config = dict(
    n_kv_head=2,
    attn_scale=0.177,
    bias='none',
    init_std_up=0.0255,
    optimizer='soap_variant',
    lr=0.0082,
    lr_mult_o=1.46,
    beta1=0.95,
    final_lr_fraction=0.0,
    dataset='wikipedia_en',
)
Each number is 500 + 40 x the weight over the matrix's rms, rounded and kept within 0 to 999. Layers, rows and columns count from 0. Numbers have three digits each.

# layer 3 attention query, 64x64, rms 0.217, rows 0-63, columns 0-63
515615482455522471501418489542490451435543494482583552554492510484433513546591520453588471522475552485507551493443497480536569551569522563494521470453427529454517458446500527530539493503488430
495499576524445484547493537504503464512530485515530551461487522461506528538413518497477551579512553481519478429454497496448443485454478439521495497528513494555459498513496527504497521459557471
467509525549477471546546474551524484501460552502475492523487495467560543459464490492506485574539411545476428445517576431491552454483386583451513533484486450504499470533555537472543434492522421
544425492555526497466474528493420484535478578431508485536479520454476499516473437441497460523523507532465545498517466444512545446489551482538515509401486519500469515501513510504526477463496463
483513449593553433511549581474462431550546504505524452470519525564485526529488556515529497468469460488427537493516440531467471573503514450492518484498538496443448525532485495541530498437464553
550539556501459498487514518516508457508386415535501406526558543466486547514469502496500447403499425525541504542488489537464510476458549476485474455461546551555515493589523482593457497499443492
444509536366477538448493538506498458492539538490484511544483467530561555507492480495456482451534480528469481558480515478456456529487511475534496556560517487548548462489547520468533465428544525
480509503539499451504512481513470483535514491445437513512511447480497529485526424497482516513573495561543548509574448492517516482517527587528483535510489398463533544518521437543471554490518505
479469523484524510501509543486408503614436457472447494402496550491470518516531513553465505530512488459465514461509452467560457580539578483514501458512508491436497451547505515520572465449520490
485450519479492495576522508527495509456496486501489548505455491494495522474509538486431514559518443526536505487453473517539483521505463534467484534562526520499566493510469483506505551535466506
528473440509580527518609566510466470421521481604531453505538537496526509504529492465565591466507510509466573551508507552462558505441554438444543417469480458548595516488485533480538494499464479
540508500534533458530428580527414522491491429545539398498421521489540548585402554508516528499504423449563539471443474469486522488486477492520461494477489499540491452443487561481519487530548598
506490370517478552521524451500463488572496485457471558475526456515530480486546532477510455483516476487521522533493453444540477514550453483512526503582462524507531535489511485463516523517532489
508534457516490501422519504501501452526531526518514404510469519501457524516486471499502460468510420545488526450499447513482513554573506550486506468497425521505447501459438512477485493499488505
466508537484497493525496370548472503458470500540548538517549431450504409479553386489540514583541525531495480519597551442509502435474485467542528557505516519527553517496452499444507568530573456
508525514494516536447495428460512527546548493475542534529452439513477481481527530513513503541537458459510485531515474534566495463571447427500505481543538500517477526524453513455449497494563476
546603487502473496612432463419541499525473514525462570569493482607485487459536552436530463482476506509521463487553540537502357472507483552482513486533518529475471485522466462474531585514489482
457490526492499492486570512497444545475508463477616507532546518539587530587479534487517551481487506562455531557523548539472562486517482453519480493440536450536472467531477459467473449489525511
485473547516514484498505530589491501473482476553456478510461485445500501513470510531569498468480491425441499475513455540516493535548457482485538520414439488514546568433557501547447481465508560
631506523511458498499478467520470528452415525490556507447412452501503481502537535542556512435543531532515377543458476465500463515573499425542547534577467486545467498509528577468593506512515486
445515472460484522468547501494599476500498534499496624426483483538516509488492555503481479548460482512491419528513505467473498496466465515451519490512532498594486510518480490491538567478486447
551510463476496544606531433437553542514463486518518433533548427529491481502499528473501497552488514535496504556519467465523507472472530511516514535464433487539526529514489438464506594427539490
509515508514461497556524509513465539540567491495453509472463491505478510496503444436500515491491479495546494531490490483493525507497431513512521492508411505511537463488535470518552478571431497
509485457536519501536511507448508546484443483482468576462429529440562487563489541513496542502503471482487520451570545442537487494473490462552512508528447456482481496572503510532558487503514472
495492491496520500480421554539466440533458487484501564489477568575488469449518567440496485425490539466529570502535524482492517589477532507469437464499516489482485464497496543419490485461481525
487509485546500444530568506468497534451461513489443485480424504449487516517484520518514498478553476520534482423535534471519490476428478496439524554464464520518549571563463502526489504468548522
484394442493462490516450475492502451556572450515511483499512482545586386488526463468458547524479491518545467519526507477508497499479574509461476543523425490480448455501481390484480497530539530
509443528450516483491495457551459446548499491473538591548498471504552414422492470515487587558508528528533476501523547429458478477532454434493512543506476531391589513465439519485499558485519536
534433453459455472505545443511514479467454526473402521546520532525514514516477497513514425516457495542514480498504524497421534524471466532501505560483484475464465472520514493489513483492466484
494467508494487519519432524523463475515487437539506492553477492518492561516485496553460474533550526494507489488447530498468509550445489560503564557487475466593524528571473446516515456455509496
526458531512434522505484501492417525495532515488538528476476475501560477555543491540503555593447500464537515452514498511441491485502465451466504492539486474481519574496491559527430525567494529
569507489524512456521509513509474462462498435538536516461594461511471490473490517503511534511489422517523506508471530531469496528456543463510503472454520573576502543561530505520562560507451465
517488560555567547531426493524434558529488520465540500555491486474558443491558502470481534482510448488499467461484456502498520566513553498467461550469476510496439463485474489516540504459541504
521532478422432395523622466474455510488515427477445509495510524612496418510462487504515486437511521513480557537550582557476444557493476535487506525447527497489522523556430530464443560508535433
524507501571510451446603553509414435505549555510516487467479514491469516513489446516583549409526546540423543531551513454440477464487411500399590438516492584476612502447508545523514574493482508
515525519494455509500426498414478474529453508512492457446512495440495493471470483423489438513481437470574442506468469540557544477477581490558523512472517492547482487528479462553488516560471438
551439499611525591600386480487497534458397461548536476595529428400552492465603558391517406558488453428531401512501493426499562455516494454539502609464453556569501572537551423509489510466500486
464518502518569489518487495428486457530488515503501538447500514527496522457508523496478471475520478454486517524504461514503429536412506550479484488448545537512492540521541454435490509430488515
530537489559519485539548571482456535522499549524456506465471593431447539513487427521492510531530485508506447480539486550547507535485486549506489472550487486529456494496476514490515467532475421
515522504459409495472524530462509525542547516461517519509468417565515491525444494479525531503541535511513444526448523503519503499520508428477488520526461503538457476459531531475506495472492497
548528467504524551544488510491498491433436548505507534477511473448485509476461544492570565517464490450479499501489534500515559440502473469552525510484537469501509602517458497465476488441458495
446484581432502539548550519473526483546449486534472488506509502480505522433493528406485500584472487447526481518535512499513512500490468470490470533510525471527501498477525457492476508438521497
464527548484545499508505534483501482458497462549507509505472475485514484519500565508497543514501532474535536490493488565477428488499517462484512429515528515531526563549405501487422474526535498
455426545518497551479539583464478561515491518517520545497453529437537471494523474480458462502509508537502441549524579471524500493529501498504573537534525464477577485525570424542563440465566465
424542479478505411484508472497478580531525541474522490553469495500455408491484447550540478473535533569554485471555481515531462535441447488524466530548520504501519477479461505522484505548507460
494462535560543468516461501517524535413463518516515522497503465436505508526429511435528491552492448480528442486508456468510566370430444446485528474442483557431478539478520480473531543483487535
522483501442478490458505461516573484496496485502467495471511527481452499443435465586478487519528467514476464481486562615411471538505440485453433468499561534499490481466446590507484536531523435
500484474549543488500455600507418508525501482466482581495516516537455519462496442447435471521524442464530507503489488476525595540493451469516457452491558514526553545519491502527525547512444485
486501525441466412467575485536499521549562502466531471498510469536478509526417515555521546519571547556498586469584527518482561513482470499484482558474496442540549510516487439419418557562480530
575480497494539539611443520424525504515446518527492434532522484404485493460513484437523451538468413542531467498498502503543523451587550445594478489451473504404542519512519439535526594456414531
488455467528556549556448497517564589389416470534519525525564437465517573473562579437545461474487476522522494502471451486533540412501511497481512460412495449493529567550508472522460560499457495
542517508452476584522483517461494550496433429469510494535558465471469481437546504506439435463466519451493446537477463486545490500478575477512445532476460523573493508521519422505491508492496486
434519456469489470451545496468488562562479488449409499444504540604458503454484531527490517432496541489495543550569517580495351545499574595455550457646595460526453405504482537496440421552450510
515496505556446515506484529542550488565524512448486460469400502517473406477434470462439516536457515495551469546525514540455510506488526558519521531528482484491519447519503518503512487497495480
445488480501462447476569461548526475491468466443438495456520482534496515509482628581607533482503515473484569476509543482461431493458436458497531465410490452481544523502544526490518470491482553
531451520521457467452440553518456488620500535501469529573455514490515403476515414467423461530460455603507442570533495538507612565449506589501494574600460478472519466501465471498493476489521518
484578528452487443534589401521549435479487478509517515506548475548484602501434560577619550449568511490485519505526501556447485438523486525497526449476518477491545577545496521490475509483452414
507512550468506515565474452528503523407520460481548472552505422465482577512529532530559500527474511494501493487468500496541529467518437529549585575447467501475573535408483456530442574546436486
517544503558544583454402555451467552515480535484494511531412522451564462504567481437464389537481457442515449525480499415578590489533554549542484514570467442533453472554475543480489496510586520
568451440488540572511464466506505534478502468489498522461538412430480530510524523446543468554484474478503493516430424496533504456536440391556481509461454469533508600499562440525538557500432459
547501463524509512526521496541489491488513465526501563505533475439528487509552492506511486520475435434487511484448560473519532485467458495475492485435523511508542513513518484533505467542457476
475478559500472583536434498490449492451527552530507524500518524480559462541565516503409543479487474504499346506439505485474554489459524507495506513567473515502525510549557456493558453470444504
504604524517532402574518477484503490462441536483554499515524492482494474490487503539511516517546432516519604545507533555471467483527423445523465472424521475500531532520498577499517482482476480
492430528551496514509483490491472515580467566512469506535483520504482497472530468475476448556468511497562477474475467468521541509574513520512470516517459515465521524511522508510534535489487470
# layer 3 attention key, 64x64, rms 0.207, rows 0-63, columns 0-63
450581526482485501553526471494568531394492468528558429457505497582545504516444549492454493496505437451559463524504509523509508576453426552531479507513508498586497516477499461484508514482507476
487501526539525564478498500537448538550550462489491454516533552513454543454465453493545558485495535566468584495553469414532480454441522485508532523500468488499502434470499537512508519438463447
580502518484461459510558479545521484497465473534473498439445507511443499497468517511496465467514562598454467537470516412480545510508429516427537497491466487518608482544456507519514511499456520
454541452495478565459547465488522515484550547476490487503497471507483471527509523478505526514479476488512526453495574435476481457463458461546462557443411474485509558507571492501500471495500608
521499437545480532491540545513493572576539521511496533472408514563526510504460467549411523516464524548535432465586491554517494541474498467494543488566500483548425524439462517486488579501540509
483609528485473494485522582379535496492584452397490506470461482494439537473600520503507469507482547466442472440486494576488538468530493470520532455532530495542515500487546570518528472499456440
492487552487445514529505464554557520469450501506478415505575559442446474484482479437560487584498520509560489485446472481514490387454551520523547485487536494545583506487472484542510479507551508
502492464502468489476558519504553492524466513550546607468586485556494561563549470501503465536518514525426513483475516492503461515472481473465447468537564481527447514488440489492438529473551486
484449465530495545485494574491544532531541529471515579440551490433515470503488486494450518476445480468558584542416482487481517463494534487463492488475477506479510480449533465524525559430491515
516438563583528486497420507535506477552486497547498529497509489519488541561481468473487484448453502540493486526505425473452492502487477500522518567522531518511447521529506525506497514485509491
426441472508489497483589466508483482564501563365466507484442536520564433490421565562424492524556448522540478477493514508506544513447555568487545477526511493499432464569531574518495472566478490
446506464456511489464516523466468483457587534493476493535422489543452420510510522431386488545514480480512475527561390552500551547554551510539524493545501456526447481418464540480545501491534447
453434519455524507518501484554507431525495509522558529489560382496487530509481456561556480516554499484487514541484518510531504527558469479509503488492550463508505574519485502408484551510504505
541484492468463537494543473549496518502487477515510534478503522527512442511456490476456447489466494500498345491547515555522573482459492571506450518576495523481473476515480494471441438449545545
534549535534495455615463482482449434545468504454478513467512468494512471580475491561564499511573516488437637534463558465482404467558410563536492423474523534447546489507487480450423463528512505
488507545521481489520462448515514580512459474511607520525514482541466502501477517588532563500534542538544486549484493539474391520490489502518488453537510492509463482526511517442454419497520511
572469552455510391575352511405480469540521429526547453449457457531534514550499493534526445550492516560513506481471482495514446463480464531535473459478453442412516481466486540423513502547484542
500546492525498457497498480454569497514505560451470448469488522545528467542436525506456533472555489545471476514537493510504388470542555474452444484602510489514493447528455552481499495551525531
522495392490466528500576519557551494480505490529439438488515542517484557522456524518479505495441464456454499528495514585509492505499499561481565453440495496496401468513446524518527441467551445
545489504559535505467480519523440450475592550515562419545473488469467527486453464537458541487494516546546485532443538504466550481513532598487536439406465515526547490472537458567487494470534498
611507503523457549519396506519495490486495551533453489488500482462502554478472441571588507486523463509532528467457450488485483439476492457497492568548540483527523471536498530470503485500436519
501495479560537457481502490486477534548457574496539479460520435415482540547454418615514443559606506446499562562463480467546507414561450483554437461476559494443445522474498521465496473545547472
499485529482536476546496529512536521462543534546520575464522472522457491508477512462476486552459396482485445483464511523500499519560530465486487513485487532523469492492507510510553537505427514
539478418576525537465495511459484471505539537457536523482509431473509511528494516510506476483487470482501513581395517479563492477536466458509507477444465452566528524567536470488532586472433466
410525414477506473538513506440548456472486491506523461496521508508483472480529525444493515410441404536589571480523486525523535480471567542547499507490534512497562478496518447506545521469463568
561530433491436479450526477500478490519515510454516543476477449476502535570466486484529470466466546492455526533452467465558511521516527514580535513529466500540509531519522492470523472499460495
459472450597560516541481515496468498477513506533528549496531425457554461476563503447569476537563401516517496521492461440545520466496486424485450465473491526514491584511503438433514471573527533
444465505522472444534551505632459422516439458480533450500576419497512514495468502523593517506567517498555504507470490478506426463465498541525544505443490560538543479486448500500442492433526474
604508459514527481517470473503455513443435497494503466487501485474458506444501565432464463514483504540481469424494579455506542466557412436477524537500521521529476536495502500534488566468446470
533459447480515472476498494485517530552523411521569432523554581510461466447429498448453468524533510557459529468513438528494467512489523511451510503441518504513502551490475460496501495425479495
490488465492537519480476515525436500460505475435479549559483464514510508516479470482493536519504530572504534551506537502473420459495522456511507540508561523454400463498433543495481511511457539
555518496495495501532462583474471465502563446496478478418373486486456516541469446479465552491551527509444530492519538550500511498450500502539517466514491491495499487496505539496516532552467437
468553404494509510489490530467515445492525495559550478505570475489452466478556449483551450504417474477519526561460502513502524499533510486554470470525502533523561547508511449463499504495470531
506537487504482520387553515505537541525509537449507473492483518472462496445451458543483562534458479472506409455561545576514565499466529499511494481506560511498439448498482562476528441510463478
438547511438459512453458443527627532502508458432467472521518542482486462525407563530460520486489513488559518494494443617502490499518546537538421454477515445435453467479489564530467423508544509
573424473531513513573436526534499484527465515519489486490448504530540556587517597516502482508500498507439472466548496401521551429489463571490465477456497484406501523507581471481531494540482535
539433457469520457544456505556438450435497477504532492459545373433523545499451416550538492556572459461480491529372515473517497456500404469509465463353469440452544555517451469395528537533487470
512488494480432461483514538550530519488506493522473471514505443494493504567445444522524479486470561503481534499494498510516576467557508529480517486518477515457568486442472522538464554570443515
447460477462474469473536485464515536484445480434488503469490488472569485515540570476486457446492501489558516462529488503512510522547530543505483524512495472492535511511513440465523447542540525
464501499542555500528509535584514524461455512596498488478578593475447512424546509517455491452480511493469463480523433527460461514469516521447505521500530526509575509479463452526529475480520485
486448550469526464473548475497504463613534453525538469492505476581523543564499466561483446547539556551463492544475490490450410598539472537473518438513519458487455482531515499487535488545560501
547588433440459489467507494508518507470496510504540467545516498536487554496502468517554432509522455527461466459473480483488498517542501549545512531508468519471536456519494484506508488531507526
575512441506469513472526473530506483571543480511486529480552528468474555493489430536506551433529515534461521515538486474499485470496490549497496498512466530490497464472513536541517513461487480
530402521513547505465525460467541520472466548492513540481540491459533478494493485539559510450513511551553492460453475477471533503498495358480428493531502506497468539529467496494465518494517584
526444480524508542484493562530492518472482448536460392491515551487526427410503495402484517483482507445492438551545516577540523515558525490556513566513518474510443492457460532462518448501544503
490544510540510481564413512481562474502453401514501448449479440510487584590428559512544511498546571471472490478465494492554435498514513551556472504523522523561477458467483508447500475562499401
426495513506510493413490546463462502556550577411507520490448564560500482484453513448508526415497561507553482477524446481516452500459560472556523533562501470450469434502518528491545470497455536
488515487509445468520435498476512600518480536548453456529470430460471500523481494541524504531499546520562488453495541463520436535536496561516498542500491471449426505514492472500482462566491570
525510406482440521503513507539481518478483513490428470464455522544514515468516473510452449539450500395469413471497493561498459530523537545476501523533521445476463486463452625544480484505512500
478533521455482438480497462523482415493523527495615489477520502551495537580472609514553534436556500451475507536459523466483470553531396523444528477464509492526539538484514491427472490508577558
561520614517523449553486545539468440568481490524531445458522445497518561603436474593502567548587520441485545562502547507535424482541425495633478484511577531543504517484492509486495447518562502
444496530546509464465508469585470460487493562570491517464538509458561515476527414538591503525537453503496522490527528486531537471503421521504503490508586529417526501500507511508452468550494497
515473503487427532447561518501485521516509459485471516533504579454577473461491495430429521501439487521542443391548463474524594446433505442499478569507484544463526547493525478582510568480534526
408487483461545559450451529475538500486532513568464553512559568523521529561545476428517508451444510497508452425448522460546532501394613518474492529511488532467463483476523433488514477473520562
497445521452472460525516486476514514472496429530523505499445512557458484491420444565459526544484564517478502442517494539472458523479490485533556528498528503465411526482440534489449559511502403
473551484508533560552465475479572528435512554539529524536557489475513512454574503422516524567438466403551466396463462427491513492590544413499425592491466450548490529493569462497564546498495545
549491498481508473465530568561490496558559493468521486481443547563507578551403525563428531490559567575462512511604475547475454527528491488441521465513515482505436440422511577498484493457554492
589527436513531424566449509437486477528489478495529446441443563511490485554453465502484532519538493469471591513501480529517422524516464493501474383500507524484512454490426531489515570518556502
538432482491475554574521480521509483441428518501487584477629461410471486484565479430580498474458468526550490515479549477455542452526477449449422501411451513455531555512558416552534521498429483
468506579495539472575504524459461426522466480571559440501479495534538539534478511569493473493554551499398517485485526505491419510517472521517507462482540512439503514511409507447491512496539486
540510518500486474571493467433551540487526519457464490516442420535522481519515443542498554529523574555544539541519547515488494511524469489543484494453515495472506562536481514476467523540449481
505451480580564469525473511455530480479466496496544556513476465432519525487540526455528459524461482504538615547491526394521530503517452401499491504422505477492544531470515508509508563502489516
529531529449471464477593573481488510445541523520541439471482555504477548551429489517495540424493583569506532559513486541462528527541541507491521453550489429531448465473480532493491508486517475
466510516479461530511509499521561532486480521486508482520547462457548504485470526519563495486496451465494508497475530477482496497459465451507551604489492484522468463498516459477494471477526583
# layer 3 attention value, 64x64, rms 0.186, rows 0-42, columns 0-63
480496533509437527524479496500440452513500511487527444434556566456489457513495472558504515483473485449476513462518481514500457481476507546477455460461533511454455536516552552563535467476460523
546565593496545456453484519483530520490533505490496545525555477556448439533558440504499557500474505537521471546501450542517508545479480478469509494537510457448541535510510453457539539482485451
499479482497517509482555509479552525460484405503446546525512466539484477530541482479474442455499517560507577468582493476526435621486480466541418470533460526568497449490518484448525508468482406
443510490434531537519492430473498491516559461460568566475481466512496495433496490506524575471467523484472434509539514491509519510554496438505518504475504431572472562486508490537488438541490477
464503552509577532518531443555391548483473508508509517534486447474467498515521533524492545505492438493494468476524490497468448540476524505500551485491526512547499498486539471486528485437462464
494482590444490447538516514452561537498495510558505477536455481497529525535523532486476489547473491494502457499524505537452532514475492541417484522513452495530510504456465444502529504531555481
528514481497498520547478448562413583480567514457515481510471508500492478491543514510497559549529513451518480533447512454485457438506467495474602536518539496571529526497546474509476480475495512
476509431574512482565545484507518540529487514513467540493427530515553580475506534457538514462549484480521527500461489470473477515568488561480499567415467497534481483492517585486441485463547496
509482574509481450505469474520543481490568468524486493506477483535561567490562455518512497485472465520525532484527500520498547457508501471471500551505467497458507506507472517444534546507550505
476507498527539502532507473526449587554490431487437548504451466458499491449485434526520476464502483465515529529479521472513507483529496540507540526519557480508540499479490523534530512515551479
491448466482559511449487492422543509488529463500499508493484442455506565500478500480515493549511588580532579523531507507517498476431495470466477531539461500522480460569457498530485495603510467
483488482493510515527421511477561563440501504503495521502522486503459557563471491549461452467501504536512487561529519486475529541495535463465480579489503489487447451530436460513486506523519444
480526517547450532471514493550436527429452458538526525543551445538565564494485554537477492536491528532523452487523513503474573471505468530581532512461449453589477505505496500485567461487533510
477404519515543541416463489521441491529464547477481477507467468491442552490522554498514540469489492528490496511530490529498476434491494488542542535493502485519483456485511468482445514548505517
496479485476516483534543507462598495482459458534535579487498530516500501493432477506458405515580514505470524530525534503496529519459503459468515512515420523580527553475477397535510475566570454
500574492522428448498517545485516437564512494485540514513503502547482535489471462450509418443482459520521528446448466518519580554560476494531438481477488541451473526442529529498522514546473534
518508417477507475598469474504498510516494508495576486495463528503480489496464517488509418542503422460548492506418466486477515496514496425544489472555508503465494489469488564590492431501496554
489475489583505482497500478485504496489529468540500545496452541502553564540484502469503477455490478523526555452499498468498479501542501512456446466542539535511468489540494525530459479427494445
536503502465509491499516533507452470550409452484483494516520544559490478494524451491507481501493524544474532475511457477591441524502517423506495501532456515497536449541496531468494536525548555
504516480509455476465531485452528486502519557551504472498498467518516463479455502447527529570538504532474493522560479514513487413426434519457535567514487508562597552450495436408511455442537501
487514471477534519500482491494498473495506434547557461499514501472486487502493507473488555472476543531493432484452530481531586469450443502553547514513529441504539455569524513461468506459491489
473481509534458496507529491462486503482514534518523496484522510495570535523487495483459519532504516525495475534492455475489495559449505485526525517485557515545486512470490475482529492500456522
509479531444498520543555459453564558526542471552493546494536555522523509515526525474504555466518516543481492494470494482544479505474476530539542498535523475560489464536478469544468495547545484
515451471534485524484468533511501479470509530526448526505567513540543545413456493526488514492491537459492492484514542555391461494524477424490565492483528510474426507475515475517486457523504518
516520514472538486552513486514469520508547481473500508491511499501462512466566528532463479500536570479517552468463552492522488521529563495491454493427437471555456500543482517552506537566490521
484505502492447516546527513507536500482503512497461511466471509448528553511422463484506503533527476485461439507539512508509510551439498496479475498513460578466512482493482502478496443491501530
499585525461524526473444477524509469537549526486526501488524479519376477460523506476533569485508551499472490486557524544560502477551533508451397545471513434503458543548453502493511519473498452
495482454420514488528519543501570556501580480451505486522453472528520534472545464461492499470475535514525552511486496511516487540501407465494408522479493543529505485507536515500524455542529452
460524499544550528482474527503442479464451504448528478518461495476577457526440443484485580586498459529508465508476531467466525498515516495514471448415567552562550529554472510518571512460493493
481527481500554506458513524469410485497480492499554520538486488518453499511482478486470485530517532553510522487499460439536488474471463499466518496503471503578532520517555478478494480512490471
497494497439451480485490572491521500524520512529446467536493468470517533443447498438554498451460512500462499483473519568462562441506458541447502530530553507444456466520449466452435553539526512
510526471549506464502486527538465502531462431468519509498486510490465517479467474489499462519521523473512503510433549497519554532510521450471514486549496548453522507525508513556495474509511518
492535543531478497472391534481506516495462546484467509406518506658485449427420517563478547476498544487414461497467449527421569552449448468466455518445566491538516508494647442511471452562499536
564519501487472546450533477481466535471517536543506509498548481472536528433463514553512536484437472488514453581453457508446480485485481517517494447523578529470486515545481417498468506464482476
466524511465522543479587471443526488549471513538476513424589459532485431555559501493455473479442549566517477551482452480458410553482503474532558509470466533460450437513396483535489532568494529
524546542495525488551563497466497487515532500510501489501539513490600492527463540476524524514431499537528532521518551507603537495482455493514451486533522515497497587448484513533563499468533488
522607503535536572508548420549547538539406479502457479569507494441461452565439508563474504539515424476511459526422462398357530504487537550521506485447541513439414455427476510519496471587461509
535524544457553461491578470460517524479464566492496427545497489539510549419556575518461527569424429555430489519400414455528472567470539505663488522479555564524543456479507454454511462532598494
492575465549471437441532462490516619520471544604471450538452440430491510475469511531563503503467527460507583547475558577558533489525551496564507511546542483514475457527521446461518493473508509
557444518457593491464551615546524488514505475496480542562505573538561432428446449470504550504531567450451538539454572486509484470467484451600521463468494524561500533497484443568575527628493509
560482519528545474484521503459493537501518485499478592478464501548510465485433482503545481507508523525522547557480468494580501445494481434560441512509513486505488507442453489579494452580535503
562554485531457490507511559420499531542454501523503532502560456509471477432497512524525528495538462512549534542508418510466541505506422509527475453517479512490481442531541490594420429493555473
511571514500476448506504471502536459516534456519551435604596529390465566519501585476507551519511413455470469453446513522511596559427467531542505505542462455506469465507500536538484468500480476
# layer 3 attention output (transposed), 64x64, rms 0.25, rows 0-42, columns 0-63
505464469467473468471534475501442529510468438486486544522500492482545452478531502491461489470528495495519469504563499483497466486485436469484500497589466467491526532519457452458459472477520520
570422502493458559461523556499475447545528502507541473483584519553490512441501520489500453525494523457478472509487472502508499498502527485488527467466493466494530531464523481497542540426567524
515474515506515527502434423559497473515473506503458462464504495524480496451468518568562503510490528424488450432509485475491448426431493543496591510461583543420479501488526514504459501499472541
546504459534496503462489550474510471459505514604512460469538559438441534543508457512538463447479416494512518487482515544468516556504536557469444465515449488478473454485444499498496499524471506
501514497486474487525453520497504470516475479464445567447530493513470495468489503463506477459495536472546510518517463470552516471437508543486495482506510486489532513475492465505504476531485493
497518496473514537464497518541508465516531494478514541576519496524538538485532490510478490553528549520497550518495517490515521543489519482524512495490511476507505481543520590504485481497495539
493526479574460438520500567508535493509488490537485488480524498528481489565497488472448471477484465467488517509515496525518537528488497526469440461487502457510516502488457455495510484485524523
507525486533547527564455483511502559461442475503418484509417482445476523502478509503448477486476445529483482448507485484502494516489480511535476520460453527507449480521510516559494484549470457
547492501556504550511538504535456506486513499482534500534501493429524525538510488507511530515521517511499533503507497478521553459502504479497598472489487513513489519501509551551517478500522504
530496507542477519551493536478532525445479512497457476435479485528469522542482515532481507439491536504514492507485498491459519504501501493471466491523494504516464511505518490533506492538430498
516516457520477494533484464540465462479499520539494449518542465518516515445455467491505565574489389466486472451454537515478562470531530474524531506460507520453449475446472541497528503515440479
462520567473511518531482495525497441439460523516500464492467473541524457400515500492507503548487488484480502477454521492492492483485519498500536479497569520492478438523503559464498466470489493
493525473494524498491480527501474442490535491511489557434513517453481507466541432469510534497505560504488556490491483503502528501473477510430516413519497543498493491418487489486488475537468471
447532490470529463490443483486471457482523498412528565477508447534511470488481490440524543485509469496511515528477511503525552495522542548517476509496498518490467446446457534444522521542467424
484498541496537560508501480503505472453461552555507402529491542463490535500510487499532507465465493509434561464441483513428491466515561483462502476448539491451470452485561525568490443440399512
515439513473498543501544455478467527479479501479488489485436459427519536467460446532483541459520498534488507485479454509460480402487474446501537573491466484548463523493485457529451515478513486
428480535508498461526529537482539517417461569578430472469462498472499535538471497500474539470482497504531540521491539530459470503477530478451477542469486438559498473545505485483460485449513553
513535481565479513530498498515484518530485526466416492487442504483503510548471501565511541499512459468524518433496466494518492449496443507536530546511475506471480502531509549531478465518499563
472487506491524470498502468454512484448525466535503484488469509510515496571505587473545489461483504487492407506539522498509441506458531510502552490476533486493505501496538489500507487450485484
535516448523535460509459541537456516540470408523527419557535510467459473488541467426474451497467495504435544529489475527534523537504540475510504477416507490511510495484498489554532482462496481
490446466559495481447524574508513483526560551536490475454510519480498439503456453478507536532513469510561499565505532508496518508532530509495466505512500560525538508473524474480543518544528488
464524512476522482476462488484492484556505463504498540513487486519457471443538466502513475511492519534490538490466491522539484499496477494517508507529508513503490492520468471501463528510474531
482468471534556482469440535479498455518516525507494448494481512511482521537506517519496501505521425500503532481475528526524485531549559514505445504477501526416504465514513531523505532533476557
493610516504490493475505510443472531508501556489554527521455496492443471523548452475519497525470530528452518456470456454467507520503472501512485507566473499534480447449506541475539492464467468
487524493499465510516508465533532470485505521523477506500506492522536575485505500529450526512521445501505478466513510499469517472477466533439471510537508520502538511506505498514516512531480491
516517534487526491510478456468539534473469473512483504531447512474520458549502516520519480458482534528508516519479506494499459476484478470569526523520527531466484445542495524532461475501492537
569524451498479502505512532543481469476489456536526435488543535523546517464522520494499475480498407446513472517510521543482489533485478547481489506527509525534538464516486553485551486497559475
553483488571507513473453481557495545498471507550507477543483470483509490470457443552428471551514453503515450472513511498471487487447498494535510555463515488539445501534456521525456517491541546
543534494513476499541568508494540532543521502548495539463535556494473504459490538495550470516501478495527498481524528528524448553510383501505499471525466493546510565475509458498508469523550540
503499474529490487511525524524486444505512481515498498483520513509509516517464487484491529491515457500480498502514488549510548470481542524504530493469522478488502512449492478515496486482462494
524526491492496492525495487444484545523529514438557506555437466501505481503504470476472493567512494539509477502475498450522536510546529444585491558503483501536503508499497525513550531537525444
493495531522460513495557510456569521452520556562476468469483497516521502561468500521523526463478537499503483517481492514435474481500495473505484530527497485550486483491531479502517483455503507
532470423524534515450598438521421468562533395541498517513501548304552503566597434522566485477505477536485559508632492462542487542584502513517562490573382485450518539571421511521473533507556447
467527490539496421553456500478474530476557456499510556517423536472479462524501447454470522527519546547554521500531536468498551512473475548471553501499438504518567514428494509531538528547481474
447524561419418443463471474614476459471533462452526438507546516488534524431505494514539518543601487461497476424542500507578536442500510536486477513514541474479637524398555490483535423538523485
497462516532469459508489563507516474483434545588526455527470515499467473537458443546464463502468487490486439475503491506470537519415524548481489557489484510485519460500467443489486568458517551
425412554376467400466458562515468538452574427492518557442518513499483549410560484499541439523503548548598604477498499559572460568550504466506458520497481391549561503534473543519506540528551581
534450529508431487514426516615455514476534496508424586458504562476545503564516468568514543474568569492547534470543541448447585458510454546375519461555428498417519534450506603553486509575417609
565448478467517499534465474431501450479505478408479554521451529490527514524469541459329420424526415572477458582537459466461539429446470553467496423440448518425556539503508481543497540514476467
450587460505426431537504477464487481495451551453470503492471512508478615611570553570564406497459457513496527363527456460470464568591526603389498512557447423466509516534488500521510489442501539
512528473477489480560560497552458472449474513550493397543463515524500495464572513525517476504476492515460490439545508494452545564484464547423556478554430481491566476490499516438529479450486548
450436465447527525506560460498519485408577471492421392509427498499499484509523489478498515494518624529444498494522500408497536509448538507491565499475382494472567512453544487402540512481472428
403395525516491479530498551507535556485449606456400542413482449508481392446492458556436468529508598538522509571537521493532476524534552502509432519467550470459484561594450473461520554496486489